Each number is 128 + 24 x the weight over the matrix's rms, rounded and kept within 0 to 255. Layers, rows and columns count from 0.

# layer 9 MLP gate, 128x128, rms 0.232, rows 97-127, columns 0-63
[[126 137 130 137 139 132 107 137 156  83 119 147 136  79 103 158  63 162 109 156 138 109 163 111  95  91 142 124 123 119 168 125 122 101 132 113 115 124 128 187 124  73 166 115 153 134 104 113 114 134 101  96 105 138 128 131 146 101 111 122 126 142 147 111]
 [121 147 108 129 150 177 148 182 148 119 103 131 152 100 189 103 168 108 131 136 159 116 124 166 159 120 105 121 131 134 103 121 114 113 129 125 124 115 114 137  76 156 119  84 109  90 149 100 128 134  85 142 166 193 119 101 160  82 124  95 107 115 143  93]
 [122 119 136 117 121 117 158 161 185 142 124 195  97 127 167 139 100 155 119 121 105 126  96 124 155 162 113 171  72 154 161 101 134 134 138  94 118 132 125 106 140 137 111 147 105 105 111  99  76 150 171  98 132 126 126 181  98 129 112 107 167 136 148  99]
 [107 148 131 123  97 127 147 133 126 128 149 143 131 109 109 148 126 119 138 136 147 120 134 134 121 128 140  72 147 145 160  64 102 140 130 115  85 158 150 148 142 160 122 173 105 126 105 128 118 113 116 142 151 126 122 112 122 147 133  99 172 138 100 180]
 [143 149 134 141 133 132 137 159 101 111 141 108 124 114 113 117 146 105 103 124 131 122 119 125 134 139 120 150  93 151 124 131 137 119 122 122 117 107 117 153 139 111 137 119 138 151 114 152 114 120 135 152 140 137 136 150 121 119 140  94 130 136 118 115]
 [100 156 102  44 162 124 153 141 112 161 172 136 106 129 184 140 123 174  89 177 150 171 150 131 167 124 137 124 154 133 115 141 108 153 106 137 134  96 166 156 117 126 111 153  61 109  99 193  90 108 185 133 153 151 139 136  87 137 151 132 139 114 146 103]
 [124  55 126  84 130 127 173 134  96  85 133 155  96 103 131 117 119 172 155 115 116 197  83 117 141 102  96 126 106 163 111 140 114  88  92 171 116  87 163 106 160 137 126 101 132  94  97  96  92 152 159 120 115 127 134 128 138 146 162 118 135  97 143 113]
 [126 129 137  93 163 140 127  98 173 164 134 129 140 147 117 110 120  58 137 109  96 151 141 133 132 116 100 153 114 107 124 116 110  85 154 143 138 150 139 179 144 135 114 109 114 121 132 157 120 122 137 131 154 148 146 107 140 128 166 139 149 112 130 162]
 [126 153 121 133 118 126 144 111 184  99 176 159 130 172 112 121 133 171 120 142 122 130 125 117 145  48 166 119 144 106 174 127 171  80 115 131 160 146 104 120 136 131 127 157 142 159 110 149 126  93 154 110 154 159  57 120 152 130 140 131 152  93 147 111]
 [116 160  91  91 112 128 154 114 142 161  94 131 128 101 141 122  64 130 135 109 143 120 147 174 151  72 172 140 144 114 134 107  83 111 168 128  98 128 111 148 194 153 116 132 128 109 143 125  81  89 168 117 127 155 121 120 136 104 120 185 130  79 122 142]
 [127  50 118 104 107 123 135 140 125 156 176 153 167 123 117 148 152 103 140  95 125  98 103  94 142 129 108 104  97  91 142 117 129 134 177 123 106 143 143 129 105 152 146 168 107  86 100 168 107 151 166  58 111 136  92 122 145 189 121 140 113 146 115 104]
 [ 63 129  99 130 148 125 111 130 157 154 106 142 135 104 117  97  98 111 131 115 140 143 117 150 158 112 110 135  92 114 122 106 116  63 147  97 159  82 157 128 127  73  94 102 126 142 153 119 142 130 163 141 110 157  88 189 103 125 139 143 107 149 133 120]
 [125 113 137 124 166  80 107 134 157 130 153 140 101 121 139 141 149 117 136 133 144 215 120 131 151  83 136 124 134 167 150 162 142 130 114 147 126 159 142 135 119 106 141 122 112 107  92 112 124  97 137 116 165 130 144 122 157 149 134 108 124 115 136  90]
 [ 95 123 140 129 131 144 119 112 156 146 131 134 135 127 140 104 135 112 109 113 149 140 122 145 105 128 148 167 130 141 138 124 128 124 157 126 124 112 145 168 138 121 131 139  98 128 104 122 123 136 130 122 138 144 120 146 112 122 135 119 123 122 145 132]
 [139  94  94 121 135 132 111  83 101 170 128 141 180 165  95 123  96 155 106 142 129 128 102 113 101 161 154 112  99  83 151 149 127 128 141 145 101 135 117 112 160 122 114 138 149 110  74 148  88 114 131 126  73 127 102 127 113 149 141 157 106 155 150  99]
 [113 126 100 141 133 147 100 178 138  88 130 147 135 125  94 141 119 144 135  77 174 150 101 141 111 128 149  87 160 107 115 164 135 112 112 139  78 110 133 153 160 182 110 109 173  77 149  99 125 116 156 155 116  96 129 165  96 156 157 151 160 132 169 151]
 [123 124 101  78 162 158 176 133 133 161 110 116  88 107 139 118  93  97 112 119 154 153 115 115 135 131 106 127  91 133 132  85 111  77  96 104 134 123 188 141  88 158 138 140 124 165  91  98 104 150 109 150 129  97 131 150 151 138 142 147 175 184  93 136]
 [119 139 153 137 120 127  99 153 134 157 116  94 149 128 144 120 163 132 124  98 131 137 105 162  91 123 151 100  83 133 110 112 111 136 135 108  42 141 143 126 146 160 121 143 172 151 127 177 128 137 114 138 145  84 131 110 148 124 112 150 172 156 167 117]
 [130 102 130 144 120 142 143 128 109 112  99 145 121 135 141 102 137 147 167 115 140 139 113 120 169 182 134 134 112 126 128 150 127 165 109 132 116 134 135 156 122 127 143 159 108 173 141 129 118 157 143 116 158 126  81 128 156 161 136 117 146 134 147 118]
 [161 122 129 151 100 146 131 129 123 135  93  99 145 111 103 140 137 153  99 160 137 146 118 146  89 126 160  97 125 137 134 107 168 101 119 102 115 157 110 143 147 117 123 106 148 113 136 137 133  88 133 159 121  90 110 149  84 154 140 150 176 141 130  93]
 [117 114 127  98 127 120 123 190 159 144 139 136 122 122 170 126 140 111 100 143  92 134 121 146 140 121 107 163 156 142 152 142 127 162 132  71 150 156 116 135  99 149 130 106 106 128  98 122 114 150 102 118 146 128 132 155 176 113 130 142 121 129 137 122]
 [110 117 132  89 137 129 109 151 126  98 154 146 179 146 122 117 149 115 118 107 173 125 108  96 127 108 178 136 103 135 140 113 131 118 138 120 119 122  94 101 126 108 117 169 127 142 168 112 145 118  86 133  91 103  99 144  91 157 166 147 149  93 127  99]
 [164  91 134 122 144 128 155 135 160 150 200 165 107 149 132 148 109  79 143  71 144 146 143 200 132 117 141 102  83 135 122 157 162 107 140 146 141 156 108 121  97  97 148  91 128  77 103 170 148  93 114 117 125 178  96 119 122 125 146 140 101 134 107 167]
 [122  89 155  97 130  95 171 153 150 129 110 172 141 167 126 113 113 131  94 105 161 113 141 157  97 122 147 127 132 122 156 133 158 123 108 140 129 107  96 122 140 153 122 145  95 160 115 125 125 128  83 116  94 158 129 114 112 137 113 168 126 140 123  95]
 [132 140 116 116 132 127 146 146 168 115  93 150 139 151 139 135 112 114 130 150 146 175 125 164 129 118 130 133 109 116 148 132 129 114 103 110  79 131 148 149 150  91 131 158 121 138 120 138 108 140 122 107 156 125 116 118 154  94 146 127 129 138 131 100]
 [164  77 179 119 106 124 163  78  94 115 133 135 137 156 146 165  63 133 115 130 110 124 132 161  97 161 149 148 137  96  79 121 108 139 167 148 115 152 157 140 156 119 139 114 110 132 109 169 136 140  94 138 131 179 157 160 128 149 118 134 144 123 142  90]
 [128 149 134 120 112 120 132 114 127 141 118 113 110 138 156 134 108 153 121 141 119 120 101 130 149 131 110 106 137 111 157 124 112 132 139 146 109 136 121 156 146 126 156 129 135 175 137 118 121 117 128 118 128 116  93 143 133 107 126  84 148  76 139 101]
 [170 145 164 139 151 126  89 124 134 150 144 128 142 118 147 128 109 156 165  74 134 121 121 124 117 141 195 137 181 112 121  86 137 135 128 131 127 128 145 109 171 147 136 111  73 154 145 115 109 124 172 102 107 190 130 122 119 121 162 100 101 116 138 163]
 [115 121 128 128 137  88 119 149  97 170 191 173 184  98  84 105 126 124 126  81 132 154  99 144 143 118  81 135 146 196 142 127 172 138 108 129 137 143 119 118 139 177  98  89 109 110 100 107 112  97 116 147 114 110 190 119 129 209 172 142 126 109 120 132]
 [138 135 129 127 136  92 124  97 142 157 116 116 173 116 119 132 160 132 146 106 160 136 118 110 149 130 121  71 144 144 140 146 109 116 123  97 120 117 104 145 139 106 116 112 113 152  96 135 134 105 137 136 102 156 106 109 120 167 136 127 120 109 177 161]
 [124  93 114 130 180 137 168  88 107 164 116 157 105  64 134  63 112 125 115 133 112 164 127  86 103 119 129  81 129 107 141 139  86 107 160 118  98 135 143 158 133 125 165 136 119 100 139 172 133 107 127 147 180  96 116 128  92 135 169 206 188 130 155 107]]
# layer 9 MLP up, 128x128, rms 0.241, rows 97-127, columns 0-63
[[114 139 130 133 140  96 126 128 119 139 113 112  93 133 124  99  82 166 101  70 130 149 157 102 117 182 117 170 118 121 150 100 132 138 108 130 140 121 130 106 129 136 148 142 156 149 130  98  77 108 101  89 137 134 175  99 109 132 140 120 131 126 127  91]
 [139 124 135 111 146  78 128 152 134 148 104 127 158 134 123 136 118  89 168 121  95  92 104 134 156 126 133 130 133  86  76 136 158 137 138 127 103 141 106 135  81 178 171 149  99  80 141 133 136 187 108 178 151 148 123  96 102 131 139 156 123 143 128 142]
 [138 102 158 136 162  85  97 123 130 107 170 173 129 111 138  91 168 133 142 151 154 139 119 112 145 165 103 100 109 122 121 170 171 170 129 128 135 162 138 124  97 165 130 119 120 118 109  98 118 134 128 118  91 180 141 141  42 103 153 144 142 131 136 120]
 [150 101 154 106 153 116 155 134  83 131 118 126 129 104  88 145 121 121  66 176  95  98 115 133 149 152 135 132 141 114  91 121 132 139 150 127 102 138 140 110 102 141  83 145 167 142 120 127 119 156 124 141 126 123 148 117 205 140 139 100 113 111  98 122]
 [ 81 145 158 144 133 112 161 109 163 142 125 152 105  99 116 133  97 125 112 142 127 151 126 113 136 122 142 123 152 138 118 128 133 153 151 161 132 125 144  78 108 146 154 100  90 116 127 142 123 167 130  91 112 122  98 104 124 135 123 109 124  98 146 134]
 [107 130 129  67 136 131 180 103 112 179 173 104 162 123 160  72 158 151 127 180 108 125 109 129 166 134 156 109  81  97 120  98 151 126 156 129 158  84 143 127 142  90 108 108  89 132  99 134 119 112 119 131 118 103 204  85 114 142 141 150 131 116 135 127]
 [106 129 166 143 125 116 139 133 160 124 122 114 127 170  93 142 100 180 149 122 107 159  87 122  85 129  85 104  99 143 135 193 106  72 150 101 160 145 144 127 131 150 138 138 159 126  87  93 165 135 142 136 122 166 112 117 170 147 119 107 145 171 130 112]
 [152  99 128 170 108 120 129 129 122  95 100 157 153 119 145 148 145 145 116 139 165 105 128 136 137 156 154 158 126 139 137 150 146 146  74  88 112 119 103 106  81 114 139 169 156 126 119 123 126 158 113 120 155 141 146 118 162 143 103 153 134 146 124 100]
 [139 182 108 123 164 120 159 148 155  78 149  86  82 124 130  96 128 167 156 145 125 129 141 104 166 140 153 145 115  93 116 112 135 103 139 134  90 180 141 101 130 112  93  92 118 120 103 180 148 123 154 149 148 156  59 133 114 152 156 176 160 134 137 127]
 [108 162 160 112 146 165 115 142 171 102 136 141 128 118 153 136 130 122 182  89 156 139 141 128 142 145 107  62 105  89 164 145 102 105  64  99 161 121 129 122  69 151 139 101 154 157 140 108 161 127 119 179 143 129 196 157 118 151 141 100 125 155 143 135]
 [120  98 148 129 160 136 142 131 156 108  92 111 169 120 166 170 151 127  69 123 150 125 181 139 105 106 130 150 123 148 111 124 116 147 124 121  83 161 150 159 144 104  91 143 182 153 170  82 172 119 158 135 117 157 126 112 133 112 186 156 133 129 114 134]
 [145 126 113 120 146 135 111 136 127 124 162 143 130 158 144 166 105 113 146 118 148 154 176 147 129  88 136  68 157 108 125 164 163 179 108 136 126 145 158 139 107 133 172 127 133 143  89 138 114 109  96 107 138  90 133 124 148  99 107  91 101 137 145 102]
 [149 153 126 136 142  96 126 119  77 131 186 110 162 153 154 107 172 126 137 135  83 145 132 162 156 122 108 105 181 152 112 111 178  97 125 126 142  80 114 175 107  79 136 116  95 141 125 116 133 118 118 136 131  81 140  87 205 116 130 123 109  69 128 101]
 [132 121 104 141 123 131 129 141 130 107 120 140 107 162 101 152 131  94 143 138 121 128 142 118 120 155 111 130 155 138 120 111 131 119 139 124 123 128 124 153 103  98 155 146 112 116 144 124 127 134 125 109 130 149 126 158 137  92  81 104 166  67 103 147]
 [131 111 121 108 158 145 112  95 101 105 120 148  94 115 107 113 199 137 124 144 131 129 152 143 142 140 185 144 129 134  92 109  91 147 138  93 106 109  89 145 123 131  99 151 117 134 157 146 141 128  76 110 143 144 164 148 123 153 156 109 156 133 127  99]
 [ 99 146  78 110 134 104 149 109 116 128 114 145 111 115 100 138 142 128 120  84 135 135 117  91  69 143 127 127 103 149 100 135 114 165  96 135  95 123 186 129 154 142 102 135 157 129 109 146 113 143 127 159 145 133  86 167 125 148 159 161 104 164 166 141]
 [ 97 163 156 156  86 137 166 132 127 133 114  82 154 145 155 126 116 119 151 135 113 108 130 107 130 132 129 114 103 138  97 195 134 136 160 146 126 105 188 148 150 128 142 128 118 142  98 114 175 149 118 132 111 155 170 139 106  91 174 141 100 156 114 189]
 [114  96  96 140 126  98 149 156 125 133  83 106 116  92 146  95 138 172 124 136 139 106 124  83 139 127  82 149 128 141 115 142 177 102 124 141  84  82 126 103 106 147 127 139 146  93 117 111 137 127 132  88 157 193 127 163  71 113 171  69  84 100 165 133]
 [120 115 113 108 134 152 126 106 141 176 137 113 142 111 136 113 119 125 130 144 125 126 148 144 109 100  88 129 117  83 113  63 121 126  91 130 132 114  92 125  85 100 133 124 139 113 131 136  90 134 198 143 131 134 152 119 129 170 147 118 169 130  99 102]
 [128 143  90 153 172 154 162 141 121 123 138 101 154 109 139 128 150 139 168 113 185 109 121 170 137 141  79 136 132  86 102 136 118 144 146 151 130 109 154 124 108 157  96 146 148 119  95 130 149 145 122 106  98 144 140 137 148 137 125 104 135  99 109 161]
 [ 74 116 177 123 151 153  99 166 122 142 137 133 125 107 143 153 114 132 106 178 137 164  81  61 148 143 121 132 117 165 152  99 149 141  78 112 119 176 118 110 145 169 122 111 133 123  93 149 155  95 110 117 128 138 116 138 175 132  91 133 160 140 156 137]
 [125 113 128 133 154 128 162 139 176 128 129 131  94 112 118  98 122 152 136 132 103 139 126 177 116 133 130 151 148  99 142 163 126  99 131 137  96 149 155 121 154 146 132  98 165 121 120 128 112 157 121 131 110 162 149 152 132 128 111 105 114 142 128 109]
 [124 115 149 121 128 148 100 127 158 146 107 134 141 147 169 109 122 119 184 117 101 113 167 145 135 128 116 156 150 146 149 174 168 142 158 119 106 155 113 119  86 140 180 136 116 131 104 109 141 149 133 163 154  98 141  78 120  91  78 130 160 158 124 157]
 [ 73 107  99 164  96  93 131 161 143  72  95 155 109 108 140 157 127 121 160 171  94 130 139 148 111  82  94 158 120 119 129 152 140 104 103 124 150 113 145 144 147 133  98  91 158 173 103 130 121 147 128 137 102 124  88 121 153 109 139 193 115  95 115 118]
 [124 118 136 119  94 130 154 102 145  96 129 150 150 182 136 108 151 112 136 119 105  99 113 102 161 153 101  81 130 140 110 129 150 129 174 133 122 150 101 109 130 138 163 120 100  90 144 141 121 106 130 112 167 140 155 142  93  96  90 153 114 119 113 145]
 [145 192 114  99 126 115 118 127  96  83 134 141 158 120 139 127 141 164 168  95 120 121 112 145  91 119 142 129 170 144 111 138 118 133 140 139 145 140 127 123 143 155 107 119 119 108 166 109 108 158 133 124 140  95  94  79 137 131  99 126 129 144  91 120]
 [134 117 165 129 117 117 131 133 132  98 116 126 124 135 176 133 130 114 125 140  99  87 137 111 105 123 115 124 142  94 141 128 150 118 123 123 159 125 134 148 119 145 114 118 109 133 121 147 155 141 126 153 152 132 122 114 130 137 101 129 112 137 130 137]
 [ 98 141  98 134  95 107 135 129 120 131 156 139 164 115 164 115 100 181 149 129  91 110 138 128 112 141 153 118 105 148 141 103 150 101 128 127 128 100 139  92 141 187 149 182 130 165 121 125 112 161 135 166 166 203 113  88  96 152 166 123  85 137 127 130]
 [ 97 128 131 128 122 136 154 116 143 167 116 152 167 135 117 142  93  67 119 135 125 124 108 123 136 122 122  71 104 128 132 138 157 116 116 108 131 107  91 119 145 126  77  94 161 128 127 133 126 111  95  89 124 152 170  81 166 143 122 130 133 120 135 105]
 [122 122 152  81 162  95 121 106 134 111 104 117 121 124 134 161 115 121 120 113 155 130 128 124 127 145  92 155 100 126 122 104 137 129 141  71 113 114 122  98  97 135  99 114 153 142 115 144 119 123 136 156 107 122 138 193 131 110 145 154 145 158 119 145]
 [113 166 156 103 126 129 180 108 122 124 145 131 108 141 129 166  92 103 149 131  78 161  96  84 140 126 122 147 112 150 154 125 104 139 116  97 187 150 190 126 117 130 138 162  99 147 117 148 164 131 115 151 140 139  99 135 110 153  97  87 105 141 122 116]]
# layer 9 MLP down (transposed), 128x128, rms 0.226, rows 97-127, columns 0-63
[[141  99 157 115 106 115  92 123 103 127 111 156 101 126 158 130 136 109 117  81 111 114 180 130 105 148 139 114 160 144 135 113  98 117 119 123 157 120 113 139 159 155 140 101 118 136 165 150 140 145 134 160 135 163 131 125 138 125 163  48  98  67 132 113]
 [141 113 183 116 174 159 144 126 132 134 137 118 109 115 120 101 123  73 114 115 137 128  86 143 170 104 133 109 135 103 133 155 122 134 154  80 129 172  80  92 143 154  76 112 153  83 145 123 137  89  96 173 151 159 126 155 146 142 121 171 162 155 155 113]
 [132 142  93 125 138 135 170 153 112 105 129 166 120 141 143 111 136 158  98 100 150 187  93 162 121 133 163 117  88 140 118 123 157 139 129 189 127 115 127 110 129 180 120  95 145 100 166 181 106  92 116  99 122 141 136 127 118 153 141 123 107  96 100 133]
 [108  88 142 129 115 149 171 119 107 155 102 121 152 139 131 109 115 155 114  68 128 136  97  91 149 115 149  98 104 189 140 107 128 139 154  80 136  64 137 110 149 109  86 132 139 133 129 163 129 131 105 136 151  95 134 135 134 176 126 162 129 145 117 107]
 [131 119 116 156 134 117 133 123 140 123 127 115 146 120 130 144 139 126 112 100 127 160 121 104 139 144 124 156 123 139 114 139 119 133 131 149 124 132 113 173 131 102 136 131 129 144 142 131 129 124 114 136 116 144 124 160 136 114 157 132 120 105 105 100]
 [142 125 177 123 222 137 141 105 113 150 108 119 157 146 116 175 170 220 126 136 113  84 161 127 139 158 117 124 141 123 151 117 145 159 109 137 141  95  93 130 145 114 176 118 131  85 122  98 159 125 105 127 142 108 134 126 119 117 163 144  95 109 192 137]
 [136 188 136 122 125 139 146 120 120 167 142  68 122 103 112 126 160 120 172 169  98 142 143 111 123 147 155 151 108 154 140 158 157 102  90 151 133 134  66 127  89 124  73  96 153 115  93 116 155 182 146  85 154 137 117 122 161 103 127 130 126 102 105 106]
 [110 115 103 111 128 130 146 155  94  82 137 119 106 127 132 130 137 170 120 150 155 102 133 159 109 147  93  89 142 128 120  92 131 107 109 137 133 144 118 105  75 156 125 149 118 120 125 137 150 149 123 152 104 104 105 171 130 137 102 125 118 175 141 118]
 [124 133 163 120 103 135 139 127 143 133 133  77 106 142 107 125 100 185 144  95 131 149 103 118 157 131  95 165 131 179 167 184 161 101 125 128 144  79 135 149 121 115 150 109  99 142 128 154 124 126 153  93 119 105  77 183 137 158 148 136 139 121 132 119]
 [139  90 150 121  52 127  99  66 117 112  95 160 138  97 113 148 113 107  91 112 148  77 157 129 133  87 106 132 138 105 116 128 128 156 138 125 136 101  63 117 177 167 117 111 116 115 144  99 125 145 144 109 132 135 132 133 104 119 130 160 145 125 127 115]
 [168 120 130 133  83  95 102 132 135 161 141 133 131 133 124 133 123  78 112  85 124 132 166 156 149 126 154 105 131 159 202 137 135 138 164 116 168  91 138 130 116 124 170 129 146 140 115 121 169 116 157 108 128 112 122 107 115 138 167 136 121 125  83 142]
 [ 97 132 184 103 102 127 127 126 115 134 116 129 130 179 136 124 136 122  95 111 123 113  94  94 135 123 130 111 113  78 154 129 125 179  99 164  76 154 137 141 128 170 125  91 140 128  99 173 131 110 153 156 125 125 144  98 125  93 131 151 126  98 209 133]
 [140 194  83 123 130 139 128 113 147 152 113 143 143 117 112  85 149  95 143 106 142 150  71 135  95 148 160 134 136 105 130 178 123 158 163 123 160 164 142 108 111 132 100 139 132  72 142 159 107 131 120 126 115 139 123 124 158  78 138 125 108 107 154 134]
 [162 132 121 125 114  92 111  98 142 140 151  99 123 110 131 122 134 163 146 108 112  91 134 142 141 113 137 114 139 136 135 126 136  65  71 112 144 146 119  91 161 113 133 112 122 121 182 171 128 145 128 125  88 116 144 105 130 158 108 129 160 138 118 152]
 [ 92 109 140 163 137 150 107 140 108 145 111 178 114 171 174  97 131  98  97 141 161 123 104 143 103 140 123 159 115 123 118 121 168 172 136 154 118 128 145 152 143 162 144 128 128 130 138 160 121 163  85 120 135 124 153 168 107 133 151 126 119 145 148  76]
 [135 118 118 112 122 100 142 139 113 149 111 131  94  98  87 116 106 110 164 115 141 151 120 128 181 125 108  94 168 136 141 149 130  91 135 120 110 144 118 173 158 114 106 114 121  79 105 123 124 113 163 131 107 117 144 146 133 136 117 136 124  99 191 137]
 [126 120 156 139 129 134  64 132 132 157 155 173 105 144 111 110 137  80  95 133 125 146 164 155 130 158 135 171 105 161 131 124 134 140 136 112 151 120 141 124 143 116 154 183 125  97 143 107 112 111 109  82  96 120  98 113  78 119 123 133 122 132 137 146]
 [120 110 105 144 109 141  91 105 168 110 118 167 117 159 152 136 135 110 135 120 120 118 178 135 124 100 129 139 152 139 173 177 148 138 103 119 121 145 151 120 119 189  76 145 130 109 143 113 107 167 101 141 131 141 106 139 144 119 165 144 145 168 163 120]
 [153 121 125 137 102 123 124 128 124 111 157 124 118 119 135 167 139 159 125 124 128 135 145 106 141 162 127 152 111 129 106 145 153 163 124 142 150 126 147 159 111 122 130 153 137 139 132 146 122 110 117 133 144 125 134 130 154 115 109 136 161 146 101 110]
 [ 82 165 165 122  73 152  53 118 109 121 108 125 109  77 151 102 133 106 122 117 134 185 139 124 113 131 100 116 156 123 131 146  79 118 147 116 170 133 160 187 134 137 120 105 130  80 154 123 145 123 132 138 112 123 145 154 112 131 125 169 127 128 145 121]
 [ 96 128 125 113  95 140 146 159 148 152 142 166 180 111 175  99  91 100  95  72  84 195 137 112 157 111 126 132  99 104 134 145 165 107 140 106 111 119  76 109 148 145 128 104 127 140 101 125 122 123  66 136 113 100 115 136 165  88 136 127 124 134 137 155]
 [122 132  95 126 151 150 121 129 128  88 132 148 119 131 121 127 114 112 145 104 150 148  85 179 114 130 153 156 130  93  92 132  87  83 127 137 134 125 147 130 107 128 122 120 121 151 104 187 154 106 122 108  93 134 126 141  98 110 166 125 140 101 100 140]
 [116 143 147 152 116  96 129 157 116 128 115 113 114 132  90  77 148 139 147 149  72 177 113 150 128 117  96 146  99 117 163 155 125 128 121 183 153  73 122  86 128 161 176 137  98 126  84 120 145 115 105 115 129 121 152 157 132 121 118 135 159 179 173 133]
 [142  99 136 168 127 134 110 153 132 106 152 144 145 141 110 128 139 169 195 137  81  97 150 108 105 105 131 118 141 110 132 142  57 113 143 113 110 189 111 117 102 108 112 155 161 101 111 135 131 120 144 104 151  66  75 109 147 115 164 118 161 152 129 163]
 [143 131 142 120 136 134 137 135 114 135 142 108 100 109 137 100 153 125 134 155 122 106 131 148 139 137 145 112 151 109 144 105 121 126 151 112 145 134 138  82 122 133 116 139 124 117 141 106 139 135 142 119 131 118 141  89 117 144 116 149 159 146 102 151]
 [138 170  98 110 124 139 115 117 132 141 126 137 124 131  79 144 141 162 137 166 165 123  85 153 109 128 131 128 132 158  97 123 131  79 122 124 127 117 135 111 152 110 138 125 157 123 139 166 134 199 153 150  84 103 115 114 144 144 152 113 100 147 124  86]
 [133 118 127 156 136 138 119 126 126 122 125 126 138 147 157 118 150 114  98 133 136 139 122 127 138 127  86 139 105 138 130 129 129 160 115 189 104 120 129 157 120  97 130 142 134 141 122 122 114 129 110 141 133 134 128 167 134 111 136 112 108 107 117 113]
 [144  97 156 136 141 106 182 148  80 128 140  98 178 123  99 114 118 134 125 137 117 168 120 164 128 111 101  95 119 133 116  96 128 162 107 148 121 105 139 155 141 129 119 126 111 171 102  91 137  86 111 155  52 161 113 119 132 138 107 107 115 166 157 140]
 [113 102  97 137 160 107 110 177 117  96 158 123  93 119  89  66 145 112 112 115 127 115  92 128 153 113  91 101 113 136  82 132 143 140  74 131 111 168 176 140 101 169  86 146 116 144 103 155 152 154 123 104 117  98 145 184 138 165 130 126 144 154 191 168]
 [145 111 150 120 186 134  99 103 131 140 116 157 110 141 142 130 142 157 133 133 101  87 126 125  88 121 118 132 188  99 144 122 145 137  94 148 183 116 111 120 119 149 114 133 114 110 122 103 145 119 140 128 150 133 139  94 117 132 108 155 117 126 132 120]
 [139 106 110 123 131 117 139  85 107 127 113 135 114 129 101  85 110  82 124 100  94 122 147 114 120 114 166  86 139 138  93 148 131 168 137 160 135  89 169 153 119 105 139 140 169  67 115 123 160  92 148 135 161 142 141 144  73 147 152  97 119 139  64 154]]